Weights of a small GPT-style language model, trained from scratch on English Wikipedia.
Size: width 384, MLP 1024 SwiGLU, vocabulary 32000.
Architecture: RMSNorm before each block, rotary positions, no biases in attention or MLP.
Training: a variant of SOAP for these matrices, 2714 steps.
Each number is 500 + 50 x the weight over its row's rms, rounded and kept within 0 to 999. Layers, rows and columns count from 0. Numbers have three digits each. The size before them is the row's rms in percent of the matrix's.

# layer 8 MLP gate, 1024x384, rms 0.139, rows 674-887, columns 192-255
099:551543565464497604562499470467493411452659473484475497421476471437501443601514471547499471476502577504599469527488507495568475448474504489475457573521499440458532502466519548509483527401507560
104:533517457501527520493504432477531477553451480428570580534518475587483589421376604497518451502446545485538489491583515533551534470528519414409424516619473527502443518428497449522503519477511506
098:485490412461542508449447581514522514512487488521556514407553504512486468430491523348499501506472512455508543479474577443498438480576546443544384460501456508459493486536539466484414414478528466
101:559420498469404496537476505479500504583505503546550509489516434538513351490617475465482487431570511500519373425418539420559459460514536520548471548441594440557510541575537444459524462520469591
096:586521545472442497482439553450469459492529457512468526465564533454560561431431447472570583520519382516502467404452499488459441512514464534551341553410540499482513582406452526569392531577539520
098:529498500530536476531473491489493491528582473437550461435478518471468455511542560599541545530439473451456529452506514531525449526550447453419479521591501471444487450465485478532537483534417506
096:495482501457511561575415457468397501514416457521472538544464464457499512491600529483579479537485417495373496432539512511543507444471490520409520532545508553491480511533535480528515563490496484
106:560484496479575475467569470484451491485486483472533498615363517550499489472460539441445506499551509436509477479476461526478565491542503474539550555506574509446454517506481514559551461449495507
097:445490452474545443483465514474485499557456449550441544480547468503594491444547559554402543514535554497407467531542555560548561494476468467508567439519423512493500434537386524609549408442597459
098:558487466576533546490533478548483462524488559474639544565468497555461510519464540491484515427477420459439399481533541520477443479520591530511423450503482517424489489477412501438479525611499377
103:538558533493503483537480415528479450517493538468492560391467415476507535471510466486502499610442520609433460516626485510514558537494408533466527554588584535475512443530523518442539487470516501
101:482473495526484563473462448482541495449464477403476442456487530501518576469494570524463460541601487422496497477466449518410518597461465487483445453603496531521502540478517549422475525539523466
095:496551536525460571511563503442437503463472564495574545432491517552503500456549505490524563494483517533549470533459454501542455499496469520465468475584447482462533480581546504525538541431468468
094:544512423526472494486558478536523529447474518559502574516499530543426515524363507425451505514508430498594526514391471536561550457571468569429412514512446472554484572489437480391514458506535534
099:521456514451441443500439543361449451458558538511532446401475536536453384544531513452597547403551499509644517539525464465492506524463491494501568508451503473406509479495466502515451521515452394
105:605518545439529533505544487484584482541589475394567530490571514415461533500528478451497468498566557420506453619550474480481400538422548559619512418483459501470533443565508465534513448498457538
106:533533528537516609505459463457445578554521482543449469542468561547417532454425572462491569484570543541457492557514569531483457450487446478549440483574474510482517449392467540447599464540501539
104:477499546517505532497489439552514545419535499418493497533475501501497507501573513485500456500528443520527446469471404483479462576515606529529538504457431458555473485501495498499529442564470552
101:429481403434540489573525535524517571566398578471487627532506504550510484489489530516390527494542450525579577455519531557565498535465490600570550550537559538473391539417529545551571460518516577
097:487368506551398406471435483583475470507455524464478593547488437457481400531540495453540536481452506437440437488503514528491466495547472540450576549580491448481520531540489483545485523524527541
099:574504506515525543531469495485657466521472447544519545542457472473519582502414479465462566488523464472388499415569474471484503512501445510514481480483391451492511603503550419424483570500503506
097:520463392508485605478470552538492586498570487466531546435489497578522441520440544439469492533528539543557558389572488497485403426514466505435462512541477503474486478519502475491511554476522482
104:403479488465517577491428564558542444466521481526444488510486450527608552443454496566523515457508546495476459519522493485467512496592464537498552558480478560449414501550500512574462552483580495
103:557559533478466486416501529568524465440444514415507495543481435432452458472490478544537539556530541555617597510536510506501426460475500448450504492460500461571525450575552488481424564458517542
100:551504467558492511458477548434518510502525491470489554439540542431428465512415411471552517612399556560500479413531536394611510484560480530538574574534498529533548468423425494457513441584424605
108:460576481573436530503562475571486496456492473437494495534492477514502452505513377509480593557571476490487436532475569459488431385501534529430486527484438550459524466455490437478483516532580544
096:472480460481457488529481502456564559513556456433503488454473554475488504430392522549486359566454451418421503547421477460474511541576376525546542514545534543571385425509520499437608509464531520
096:526566426496566476512512487558552467512482529389487405498455433566461426551514472495558540500496550554525475554455425507432512473448450536548531560492524435535508542468580497553530513515507545
098:517551508451483466447484525544548454459525431469546443483584383507491484433483509503407520505527544452572424529525542562446466540492460490532408556411501490552532446493462484408496532460544417
102:547555530514477497472465565476464537522507508498507506535431466491478479609569476515439364464520525499551491446520480477500488522434522481420512571486403482470431516484513464494467510464528449
104:538590451572485519409501465469489461436517484545512558516518571494483414537477464578494594506429410461479494436484480494460556493400534459562487453423462476473449519479544420453519464457593489
099:480411620477448577412458517441572515479482481519462520510526480460535526537548553540480678510526485488515501542465446381521425469529395578593459508436518527500526572473469544468504457470507466
103:489480524469436528487535536444518487495572502500488545571596502504382499502523513505525504519499441499548519450456548475525526428554505486485524540454502504569445527589426486446580476527432497
095:537492499403497567461552464458455524604458446492404494629419445576415578466447573497488583445501573507468458502554477467531494461442439481508471467500536588557516432522468459394495421498596495
102:438509540490549621490408541482592499466450497510524505483553488584433501410474530491485561508587523436508468523484453545651537462579482487525450502434507514538511501539534473456545383477439501
095:428441600564516629491497524438588436456484467514544462464398528511475509410451564496518506433478403516555492427563546398503422509451606521473492498398527444521509383502429415489585488539554506
100:434494434521390607501467500543447502543367510433500580437513455481479465484471545460558426524447569551471539607506507465479541480485534430453512528482481524448547514454519555576538539380607529
098:533568540492456563435494452500477524532579495519530554421523596534596480422495501502531554529473527432492404438515429496491535501468520511437527461505465503508527467451468493562486378435561521
110:602474547525480477514454428506439543542460428500469480533509502469431525511476489522469518543473506465476564585494489469539496481564509462485472540494537392563448541451579447498474528458491578
102:561493462515434488439458446426514475505464490498535569510433574499426526566515618546521530416527478585568480492561469519454453497501561555491508491510516346415509446570498597483431495536543568
103:585593462460517475485515563505477383480518458521483441587449413525509462380471478445436561465494537528439570518464484428540488502523459506404481529374586467527526505488473526448561460592485457
102:500584485591432449433497597502421484482587472504551528492520471446521535525475492550408614460450554496393460541436527547502558481492570513512532444482482461596500451472547488554500587412450473
100:449464536546547622505524535561604468404496529498469379511447476476472537531488521529503494619554581506553568544542452518515441493498515364497414489424524482528558438511561531496597486512462518
098:516536506532501502550481549487453517488514508600435529526411488482421495514435419467504406548411528407491545462493534607480510508593472525481488580471423630439506472455504586535513452483570561
102:455473527526402488471457590514476563491509533529454501585430510454510538511462511580471483537462475500445440523521540547543481470445521526488453430465501480500428524612452517502617566497544490
101:496485529647575548423418442540491517475584525464570451538455486479591488497558618455419526453601519567608523500507427514530422502476526533486493541511485522477521427512573580484551520547489544
093:423524474485460411544513589523485451542471493428500535542506529607415407488489418470472504563490408551428427387469480527509453539590401439506521426524458481460542619531517497492487631435527543
101:478450572486514533495495417477597410517428473424415419536572492533473502477527564540474537629499570507575439538557565365503411437559513461495638401512509536466572509474501568542544509509516499
109:460512507470509521591563479537481534626497543516473506541491461408522440491494480577541577548472492563481524528507472571510523485490511508477516520581547525404532581491596524539556506536401554
096:475512485402469447507401514615521441460469578458523546581552461505515512472438503518538495532560569444512478520509499568531547493556454581540508488465505546441575585544494510459547537420442391
094:494534427534511509474440536442570487437391428515416566512577493467509507501507505553517471584435496551479497519468538622523510568490547506504489445455471507548465437503466457517424541552581418
102:558459461461466552475517493480532515573522499518481518480423505492506486522502526551554543475437505428508530504569513503533505524634500476527497645563455461489497434511479513499496483583485570
100:462557459482507392486527576416475498484548522512513516565515470404591383476457456547547428517442455488440563511383505450468568477490498456533429424490496496464577435553536582574475530493488527
105:549499413450485475476599493435472512555416546463527585505437504481437531436594419490521502469443426479453521534543562590444539478558402485548570441437450522457551536548444478481536443505457533
101:517475602504509579457546480500428508601569450440527395497472486446496469514488551546466528463516446542534473453478491583362569512536573512450544502458524497399495408538461479503475486503522520
102:568435515508454622500408446537444497516621590494529508552564571434488543525507407513568479515454570463422542545467516578494484471506506540483515472539546421556517397514496484472526447469454580
101:518519561462485436550550502509511512425529497451533497465486563511545465526502485463512540570506567518546497367497522515544449496522528535523542508525593537512469472510400521565427509529471536
101:518448513517530452519571482463427532544446490423478499558424593471408471460524501563467581411481496522610554482447405515545524584548427473548467483496482528437479503406519409435456520543544604
102:538427562484491566529477541513466430479578467500510507530392412531526511535539538441503510563452471525497521547541499527493376489530519512540602519481387516465437524459481505532550464534569503
101:563475552473548452461503515517462506448552421510545481491430515537502508445550565472441604515457559537537472543457495452538546421517530500496512406468513431507510439511417523512446452510477520
097:564426437527427612458467535501565655449486533386488524495437484489512455528502509521506458481580514542513484528463577529441508480544436479440462482536553533425549413434394430490575491556457442
103:522559451491510502626518542504459415513574481488470461559482577579461599374574503526456574586544508465409502525502505519513471537451554449485478415502479508513579494503452442589526491532492433
105:489418526500499446551483435469423470534575457388502427474604524552544530576439488491398480600480528545460514467576538536534481363558589531441483493494459490526513462461491495555509489458523504
105:501550521521480546496519601467490456534444528526504553560557588517505471455533495595482495426542534492508555484522480426513424585506432440452433479491446559517530457505571507516525541496554518
095:452506473422557475422631604437525436610520491573510526528425517492473487628439386537490503474531529416504539517500580512509457491524439439466489398587586552530425428556415507540443561524499453
099:546483496468478469395516427525465486562446531533464471459430494517428509500525535506493442501501431563569467459463505520493482512494455432525490488566603563500504452546468467542471503499454566
100:570542506535437404581474472465573438541570496417564576478443500473537439506534485535496555514464464522389460538512487527548501482606492436377633445517545457495527470572456589510563467456563493
103:457572534563468486474520480580480479527478521463504528407474527551518570490529540526454459513495477513505456563471569552445478477576489575452532586564498537498476541593494538443561514476558500
103:443469429465467588462498522486533480544546508452466490437515439425490490556610557550487503515533569520404522520396532420490532514549499472521552471506464500468585479466536577438533436506416474
102:498557477547441483498495524523554421453522370531486538488492523569539531513501566504472532422507388469446456449466544439568514517526481538505460550531504568482391477567390576478566440560505537
107:454454533481520444497469472322475427471524505487519464499520492512667480502467436461510455529465468465565479527482522440477479477569508541531432505497484531468502448492441512438448428529570523
097:511508464441554450462512475464536500488458445434490542486389545496532519596545426515526535492504512481531555505512503498574463495516550443444526517550495462538508509494475498491418497499585528
102:516539522503446529507468475410503393520467541489474517575372464573457538565412519459406520586469618547452505500530547504569517455503482476391503495518490508516551426564508536572437396534493503
102:445478504543480419551596437551535633589480510491488532519554524514409431589499641522606394650466571482462523491514469473570550458473490503503440557519584550537495441448440522472632490567483466
098:485436510513449525531503481602529444417525427455497505488420409557520402571502525531437456573572466502571479528455564364513460475524536531456442555512481490477465593487569531485448535516494526
096:406442488460455476493423591416498450422490422486505501481445421476517504476468513571453612556464585471451481576560476564506587599382464440572529469618520541609489441529453487485463499488530515
096:529515459452480457467535482512428428387448510625551542391455524480551467523557622534532494464465490480497502478505544490546500511496381474530454459547533515498544523449563577496554573489520530
097:587510573470512409557519533505443435520419517506389537473580434566506486657651476585446425533478483479482496446558510395517494604556476361595564492463562598427475439437538561447467535424514454
099:389521504481510533464461571530503554530560544511595482526443474460578445483513525513549519476554461471574466491525506504486543507446563476560489549555543519481543537495498547563587503449529505
092:512408443523501481393479520433507529551557558508508592498490545530577458529435492393448506650504464548395500490462555460437427446456433412587512427411688534517451546510535465478536527494543398
092:401466607511510524512542484500521538483477449518427434520490519523511535470591450517518445472514450441516458528537554470513460584474526467467554581545500532418615482432594549461470484485538498
096:582567470506521476517468544556460476525497475495436508466415455384434511421525450455454550428530418536518644513493428533394511504521550503491529495510500517459503511480472480481436564534461525
104:460519565535473443524462476508496397510515497422566517509459501481416439542537575446416427452451535536468512473477494547493430543449500488497511534526479519487464486547432622584493509603486473
096:514464536552506579457562540413452531620515491461464448506480497530596491461507542529384554512472440533487439457494514562525502445552574461513444477377453489551563521543502536456426529422599474
092:516549470567569583537570495458529535475568544467466498520472401564509553461401475449436497520429563479502426487533461525443523529485517525509497598480472388511383466494477457462468534535472479
102:542526544455534504410436411458493564541415429527552352516429480508471475569517506499348521419476523559419476574447526562511441501534461492515471471433532572473477504406555467468365561462469505
099:584509440544490596605489519503587596497512494514493517439531449450504473448480481505515504487499404532462545612536532521475489486524463466520546451487472484497462467474558465506537417459530458
099:502473436443550469512525540576541464468543514454489564565443538494550468493476531557598565476485571526493510397503430488554485497507587494503501473499443493523533463441406556545560500553446500
097:404538493520515408502418541486505487446507489501502518584489470531478532496454499545436513527488475430616441523497505556525474463459533530597484532591455576518507534532557417486523509455508503
096:451563527477565517469500507465516531602468493471480618573551431527523547560561472508568457533438500484500514435540479503476488498519515443369470431491449500537533419483619438476469522518522444
092:460452541521466542484559486566550451538451530414481536608470530486488481504444465537516513448537483480517502398508526472542488512529479402583489630466574481507384488532517561436554572458538497
094:477489480523426458488432503461503460468477516475458474482520604501479522528533495517403576498460508547427533475387474562514453488444488481489410546552536559569413555403553456477456408550490521
100:562544471521517531502432507511521558535500599514521526491623456536555442576557507474521474519423497487444527475525545425591510459518492523576470601463426467469553455535490474422468544449503473
094:539479518542581383527520480461500515487477454480554588514497453520463489473475452527491482430439478470527576466463499470464548493515468516530373466470498496403466453409535513563516571518439457
106:620340449480488481561541470456445511504555552509392528535476495536486545557489493525511458605534500437550533533478514516537356422456574558499540541481462499430483579558589476477542488441630567
100:407556538520491504495463510482532477471482617463460504559531517502554480574628491544529460603499428478606494517481433523445501424462519492507500472438526476473519525457487517457414541540503523
105:397482503568429501409388509520492466612484552446468493565452604443572492563520564558571509401461485456495456453438533524520526511588564488498555540540419477495499540451478563565612473544460521
108:419500540453492461542544527504459547566500386523628561561533459578424542495536510470509554500573561512507482467514532519537474495432469493432529508500531463517490482501500543576525444466494520
101:449456469419525519551470513533586556501473517513487491487527543528494509427492417578491525533521477504446493447586583535393550371437450448540480589502395541523527472443490562396461400507516476
107:491516524469533437501405526429418528490503457459459522498468509458559462392493490565473544462486623530466484537386490478483433517500471573455498537489626471413570544471462464450424464438511549
098:537521495467473412501511601399557595532510443519530538476532520460636479480525528442520498573574498554550636518508558532537539522457589400502502512447514493469486493561574468542523475535522594
105:494505457471530542592477466580403488522461574493487474591497515475497530512475446423605455458472494464426589455462484440531506591482478477360467569478521565540463553428474459503451564520526475
096:550524546396459465438513441494493466681551477481590503534488568538443462511503509458530472479555533432458468486528430502514523455545376524486481457498417593547575484484495482458553497472512524
100:561590620384487490467608454524449448502545425498461453501447473525461565495520542532463416488471589662508507510471515548532450487539432426397470454486493388470466525469550502608434461479514591
097:504440500537458609531516341515466590550592525396415516512439547471493562578509453492474483611459485490447521563408467505577544549404548556503557465522436395527490476621483538517522524484433484
099:576518479488498516459507500395422464597568428477529446448473550449397505509423501540437573468521484482512563466526466543535572558538500500480643527483455458556569549486508515547501508598486479
097:558434463536543528427560458579443483489358521553457540574526550595453448518588563590464433472352445439515493404498551479512504539479480452557519426527423470461483434502501411466483395513520454
104:487546483579534568497443443431465490472460530530423476469503537528511440533470515554514555402542514501463518510466550504521457525552498509459520503578474400545512476455538462357441553486477487
106:540452496461473492370501450472418552536566486502511478436548474466520453493488477554396503472496472521520486490590562580444532417497533536481479538469542383482568445513490449413439540525519542
106:468516553485450506488500563526485508448513509484550544545533504569482479535543486565424600491469493450498512435451467507369458514505384430498509484516510596488482497464469420508500516469570542
102:492469481574522532449514498407464573565525482477488552448389440500467511428505492456550437518471436494467482545470511386540489525530545424594480477529446449438381468503526489603487537516347475
101:472480412570399570453426666440455504481443433543435416441500472579530479515475495486479532473545500652515514567474447499563530494524501397505570532518465524484492509455580514564536623518641582
098:440554484522585519453509529492509476530585530487516503462435487525427548504461538553545589600578523570549389458474624577453441474500402444544562534495502488557522430481501425423511431548619418
105:453388415400505510490533546506478466503494526542470454506473476538456504483530579446577376456526486482491493485494468559423486464514503457498453500554551554454521519478484471419524524485526473
097:583566429515521416494502468474476477468501436409427542609496569487532491531462506532485545427527481427512452542561584556494512448617560436481498525576461404503571468515473468574493510475535463
095:543600527503414575559522493454429532457560471543525561501477475478470484455499577456504556450504471426452547461514498488474539441516550607526488510497529487432557473487429512429502497568534527
103:548493558536469482482498455557418475494513566422442526517486517577474473493521509472485513448514441517567544525512497471485465500510492495433578466501534552520511555420531560524402502514551485
096:504497570486526489467552554484428508433496488439519536622545480523506460427468460506514564493555495525503470497592520572468426522633470467476547532444485416446531519605538513509550529429525543
104:577570483549530498511463494453506450543491494461554500515523483496510516481495544590562605478502505553481504472508517491478468455583519525454561620448458513461413496508533638523449430454540492
097:622573463483462475567523432454507554509524472433536442416469532571461576499417545409505482565465607553554469392451511503530486449519503559573485488563548591410492485598571455564431471389514576
100:490351500538478508443506465497547468510544548387510518511490557515485578475524500527566458475582469470562424567581457500537493544565547536570558482408493485487556480517557591428413490518574489
105:535501560454511504523440459464518495424411456474458475572605476451548522520569399495464451383506515543528530500411453553448448502548493560533514581485500582478512538506495557568457555513547546
102:543458484530494504422558546482581476315514569525490567563538598539563484494524406511539593482475441440537518569513467551475506466589399500476474386479435583524424548482562586541493415508541515
098:455486455485523527409560471528414469481491454475529557492465457468463488459538503524478509527505527514475535459428531515511492565568479577498558507496544454442422487476564531474529565488476492
096:549521528534494465496495451445503476528456513508491507600508529476464525454511480484426456543441510499554542441520436483547497433453531477538482536369452449509534433482565453574506484504547472
093:429472428518455493485500525547438482553579518432535525502459480475418549515577451466527473534428456522551516472541551573496535598433539509532491527423484534522485591515511597500551543458429532
103:602545411478558533532478565482502398535492536505469441499555607382452428519494494521474477522569502474481459583560555521492499478478505475497508413407413518509565558599568528459508453489514491
102:456476531542474498521531556605522476524551509611548575486566466481488463497472526496415472375517446500544532510497499545494523465464489492538536562504520468491498617590431545494476473451440499
101:436433392453509458574470506479509565491521515484504522526551503601448558436467484476490489387476502485499648502510447465552528445440501545605507442575448506458513457488501509401529426467470513
096:508477479550421489551488486505548549532485469589509472509488517562504544514505369544529483572591554524519517501470431467467512538494498487499384559610514542452543486545504475523544474462459527
096:509461554488454410477593540410530465515482540518495440482520533428511488529416458468430423528487448464548478532586518560498511599489466590552608524618559593460520413574503451462497501497502443
096:546506468519498476439411496512540449452512547462516525555454486597459526453457516446462490571396401520505455508466506450453464357427537443521535457523559502474483389576508539545472521520567513
096:455532598463581527507389560491559507497548463436469568485466547518506507432584446604483474586477504498568548428559577462467482513535448543531508511607506515468498461549467457522440420425522401
100:451449514425551516484500543540427513571533446502490515428540428533496516496515492526463510622445600503483446469372527531577444413507491438605514463534552394487535453454471593494521514493455455
099:503575545523430481481434562478519456367545466511530553531461451505518402490549426465489553499454504498494411507435511504567415573588467543449558581422480425493561560557505445531461589572494522
100:444531559375501505470485434491516549537556457504463483591487512566508642444522495529333436464551435497370465476521588489575584509577580508510500500532449491488491521539445523514462520585489495
103:410567395524407465473526510559489435529547490572526481507448488515480528541488456597454555459470509557493458464429659559564475469477575507467470526505509437400496465539507516564518513458440584
093:502385514493523456535444546483436483525446524466408466510502505507459487500469507540477498429495486467526558412503540480504418415531482463543470530563530412466491484516487485477533376549497422
099:556508488448403502550438441473450430556553534497491584552487480472471556524516485403439493527499415483530598457517512554656522555579532473491464461488483550424616473482508557496473426564496484
093:466524419587459532521583508572569488490467542552530450566504549431512482494531487447544567498463507444561566386473449461472508555445435464558476524527484477521571455519497534481533498455481538
106:448560312544530510504563495516520545551519454519519584548483473549466432526546500497569420481429550504539586527497465493495609392440547455571535540519421471500557465498462579522534522465563447
100:519513532544484473435356496484442537472518466479461622530424489475620477494455482416531541471520410553591497492544511452445545536503541486467552489462468478367439487494456510500588464545499497
099:589558450475531407434509450551592446489529522543618538471527586523564513543559482590533551446483483577468413444504504539584579529514446503531435579523466549551466501536491430490471566490527461
112:542431453411548598481574484505482408428305437523543463483391451473446509536526547534552378459477507422498458494474539487488573461484448566562560500441515504488550485500530521465479431567412578
094:449481482520510518498506468473562535459543536489567403425548590493564463529551474428591507554492522486557473432469625517527483528563484571580546423386496545525407417537536456445428496494544554
102:546474444455530497439517497522575448474488503508527459590441481478555494493487435488473556525531507478409482501462495633563497565506449426561528500529538555445517518511440488517479438524463495
096:498433456363548578442620465487405480527475551548510529579433467630493532442488540590523544516538466434475486430415455480530522500542514446478581507469439448501479496521492476537420452490488427
102:487528530554434511571495548547516495375472502568509485503508493499438417541487456431420397485350513570537415477479567556531532559554437541501440555510490629494508468590442558437524422423548466
099:477497410550571436394441506524547559591491585452503459512543493579475425514507524483610408483519572523473509527526466426578502474510514445546571464450435506333485585475540448460575552514512543
111:608534641540518527461492538467503448512538502552491443516526566473496498504462451525534546554619472478512554518514579431613547481503455455475486482526543498389523522498454529521447490474498508
100:516508517511465499442486517468542435436511520568476452468493528428450562517502511482461467550512485482486615497465488455480381516523500484501573444572535446477494441508399528575542479409494472
097:446431545507446609524497456459471474527488554551452508569541529535390434559460442516463522476501431479421572511409401633500574496477609410530583518387454479408496544503542463480541535485477554
094:526528511542511488562440559452453510569557475415575496488457511529485429499557464435568578499505511510399523556467469502529486473537541506494431473591534473463484445437511594499426427513508581
096:553484481442519515529493474445521520567451572576566590485533569517520579395414477489524437506486478443549583503515558582464532490463462436463501446374488537479463440494531449511452526450500398
102:477561527544557531492508454531494482537460511508468453446572522533409602503528444444491526534511528546573486433493589557441535438506512498540478540541483502456482527512509493497489429498486461
098:527468485594498415413451453471491567505491509511488497647497504458538466460495521584512556510575448547404554533439446510539365473505386459549447411504485530491449480424537502548522491476553445
102:445474518515552465529502507568501514522411596533462525492551437526485578546533395537526530490486401600549498523526482562578577411427561475567445450507494566488573515562603532547465579415398562
099:560432603494490477476558540595488509452505415539523578481503546447456554560546465563439401531539544470535481455572549518386492531488515576591503526538579510513558448496527428503471421570637581
103:491483475425579439501477546561532573467421570487487490551461396567619522426530441530527551504527465473544403435462396519465456332468546512505505618452515378515494561574526482398455492621526531
099:496477602505584432528541449576505526489529510537502562462551387514546483541462428520512556553415545571527576543472441434497451413535544560523518492542465458540560564432511499618517498435512569
101:506551544502534503541492520543497496485461588489476478551502532524553478465532557408500531465545527534527511418410580505536513534494414460508565579491473439512529509463553558466441350459504595
099:395481491481565560429476497440470490457445590547463471476515535528527574491541545475450507492512498523419423508467446523441475419601421485592548543510477522465555494490452568477504552500477499
102:556408502521461458493501474459510509526478445549563399428451471535607470445525515484511511467505535522496527418548519454460460501481551426564521471492538524433536522627411549604559513538498522
098:517491528543523508464530464589464587419407504601488449568464523522447478483519508501484444509466456570581456563457453465478529466450489421558505439435449470510483511489550508571496373588407568
101:522553513462573594537547577479447527510460473536509557546508476427470461488579527542483489512545515451505522432471398546405471561516509605496422495481477521400446559515483492473508478542544486
101:529516394530512508587538514510542467483505549521417562474478565539440570509516426477448581488572485465535457470399489509457593568547482529515455639454551503417444477459547488417488546549483549
092:489529496399540507526506563420517568500421485538507491429519544521531560455396561571549477511401477500465520397433505514513553532562544524535450416566463508482521537513473448566460592604507472
105:518477543547470526556419524495466499372463471557485511525507582498429528460563441494539566544536605497457576508516447624479481373486451552482463418397559422454506594520507488509428595471463460
100:568462546588539545530471602527528561506515566538527453489492477458475502529459508492414460547418518510587431532483486466410495501571472462377439498377525481508587525465403524522564419556426508
105:502449471526428441454505414443459519463471544530551454449463437522413455524525528473538564545461527569495476426492407428509517520551532384538495429524420521453508478456383531448451485497476510
102:512468480489551499406558446511517505445414427478487542501511628540552450542471498515425522509501476537476452521498388481537496471466480554474586451504541528386564474593457408569456397538481556
094:497532491501487456619525502461485426557589463442513455444444555457534555509565542474504434523578534461552523556512506464494550492568467482556476508470546467458548498501441539495492518434534462
097:425512480463588478609425494525539484493537505404525495546532447536467493432521498498461477487479396463462512529473580404540515494504539510521530432535470528459500494600507618472595429452436449
103:494527389505531400522426498531558570504518525505512581475433465490570476546558569482537535489466601519501467442471428500534523480565452509498520527561559453533424498454453511493556531520434487
099:463445515462517520526514515471530498503493508515511495554610468556424632486494416489530437499428549496578568497501506508539613371526525428558470606532452453519505488498460494476444430527522457
106:485463531530476614525525472565481445491575571511438476547493630571496470503497477496580513526595528556570515437479536463525451482540457548593469564525528524507455501475505563491556487502411545
099:524577442548394570494587558476541430530565521479463503515462560407481507553426502522493607553464485528496397489525405498501466576446529417625533464514491527435507522481465445445535514346360510
100:616493552513495501564419420497489433513513517517543477563460486428471528461568539503487513520502561489457544478497518466537449503582415475478428531453579517528487488545588491518490495484564541
096:421566493512443599489491516470543448531469489526468487518437471512557496423462507424568517540499513472440494596555490462467505476458443498575577410405450498453490416522509439548508449526537467
099:519500461485482598461524512454490519475565467532499488407468485423477507525578541486449550468505431480519539435411442479484504488501435462512571656523457520513476565450455483530476433569494545
101:534510533576481495473639577505537555618523620479501528501528511480495447588485560509537410529538518484429529487513494548508610519543593459434499613522437464532445530492502467529453489498535563
103:337628541549459490461470487433550550437468557560463522440480480548549544478538490506515479457524571545533474572473480485480523432520462464511539490551502451429525521439572510584507499467423463
096:543537501544499481470507413438438458504548501515521495589474442579503514499520446527487567466543556500564533560515531536486442476462534483449419505515525471587506546518388569509437518595552504
105:547367600521509516553436496508480523440552522511530527599455544557437535510487563506580564442415455506428513547483457515360510516465532591448506462600596484520493500466407492535503512569597522
101:514457503603418465541629532430442552493402496387427422541574450548480469474497350492407524602530547549529423455485479511511468458486545456515387484525430597523476526488572520501503474437507540
099:579505507390423637451453481572441456566584558492631573577512549469463481560425434562556487532457489532495485516469426489465498486405395503561621501514543436416511534508557543500504514465517547
101:467445538578441556578502550538460445528505581550469493460456506517478447396529489460521446515472541464502497526442571525538535437476509454495484523475479444561440417511444489465444532620459484
100:415540488489471485566483507487474521517547547481484478494511630489398474518551448573580527500444447522567504520478547426506463524529434491570419489491546503529585443475489435547516532380562531
100:538446430511457589470483576458422497506515485569551454439498597501518458505461567531491430560480422523446460485527567499432573496471504507428466505500454512534435473471435434455500538505524618
099:564473477510483531538454404526499471453514652595447476543533514503503499507516431451474477542492475482512450487437467444463579530554467554535485493396518418473476414569496514434518500446434499
108:532539511438501469540497496449564443464438489611515466542495463563444599413579469470526573519446524481484492586540446449465466607444531477494431549512509537484439560518498461548488515563515444
099:492619501467466481468480486578493503530447510547390519468449499507455513489490477496406452458446572541440425617491556479529495537549437465502464545568578479482554442541453520521569483487459444
101:580479516407439523526561454503537446459538497458545505592476506484436510517484596467537557483510532553490395567476501506445418630502503489493584477390459450425467482545463531449510521606557525
115:591482614494552420511406604509396518509458514526558456525509460587564452512527539525438527517402498509536456551436596407578634585538556401521477441548483443491513481465449561415622504460466509
096:464500586501478535526538481517531541491517493528546417490524574451421494476530439536488591502596513566509611504428460487523497467447512549427469508493513512505487480396538416549554557455550563
103:511450426562557543444468469516513533593479516566467556467537573464499547527508520514507584454455540399480513488410447411432532491576610590521451507486428461441422434474475480542482510581527486
099:569598498505493507423545439480470567502542508463553528527505535520451486494478482452438496461470464466444548526475437480543480467397451530532456517427533576498458560570536594501481582497526506
100:467556488495527428427622475515518511541554446582502472611467497648484525417480414606457550499433511526505486453508440506571425490550466523526588510462448482557427421602492524472499530513464549
100:519583539576560440512488521485435517554510480471423508465489375530414541421533447502525535537498531459540524435468466503463446435435554525482509404500473469522518440548562478443474409540544458
092:485459548494445482536670539463444519575535421447478504430494471392559503489499436488487556460521559565521532529603477443596502466533524442551464511431514523519455485496528503547636529518485533
107:538519507358523544443556509440557504588545558382468460537453544464544510538498477513471525571541559560577516534496468570540482430481515598373510508486421524465522485473573417510484457540485522
098:505461495495433481459503423506469537465416524511472553540519615518630575559486519474501466551460526519526495454470521543447446440512515539521470415538545460490567595458601473452526530426523513
100:589455538563529512490510417510361568513525496430527416583522496467402524585475494494421444461487518418424555529404563530444502479470520405425502554478642483539432440524637473411510529467534530
102:489466476513543473601448463474509534543525512486564486508568501424442446577475529478484478538440452473686457530427497556512385580592402517446480513469498525460554443444498475456487478475461522
108:504496513459480463467504580449489517537506469569541481397470451507488490500386541567502523450544579394554472489529360556463456551381589468404458584571484533463450523457512487449497478548511492
099:464511508475506477520446517498553493525465448396477509493507591569538430462506555509575510546452533539556496530436520469573499457528490462502458530483438510466553512487506443582478421480499449
100:461468508433528566532536509427388506497480495502502453506521530475517548485484573405474619491520537443547430526451487528452457530482475510542567557587597517551500591494547556535515488525459550
098:519529500496518465415479485525448475549578470574512521479454502527422427542536517476493440561463450572545527460499382430526549415493506558484514417514466487496459539494624466543493500454487453
095:524443442423539567562459515584427531509456522497482460493444465491440444402490552613434579529535416483513516569464447437505521447544569399521515407480545482560597460559493548595536519455535531
094:555573471552559519516513521517446596463503552497444537529485551472433531436479535464471575538497573583465472470434547512480536531550389440516511521469476497382493543509495463414494492528542602
096:467485656486531577505491440449474477549586548502485543419477380500562486523469615570503534539543472494466497497504478471504505525523521505552470487368553504463416521553444404537487502402479555
095:519422548533463531547478470393570468528438475528460552538429530554517629539452442464498422513508470450456428471432512448399516436396484575483442522486457440560467469499451561578423423463492508
098:522528452495515584482581576486529536520558465506627479411485551453478582417506583552439519439517470523550415459547541505472525552530534506545488559481443503478540494592517502612513528535536532
103:534503488455476464492519419514498508484576517457580484472507450420542573533561502541537454496541419522516534491451488490487478621530468518542506498512542520450538364511420510506423488554488442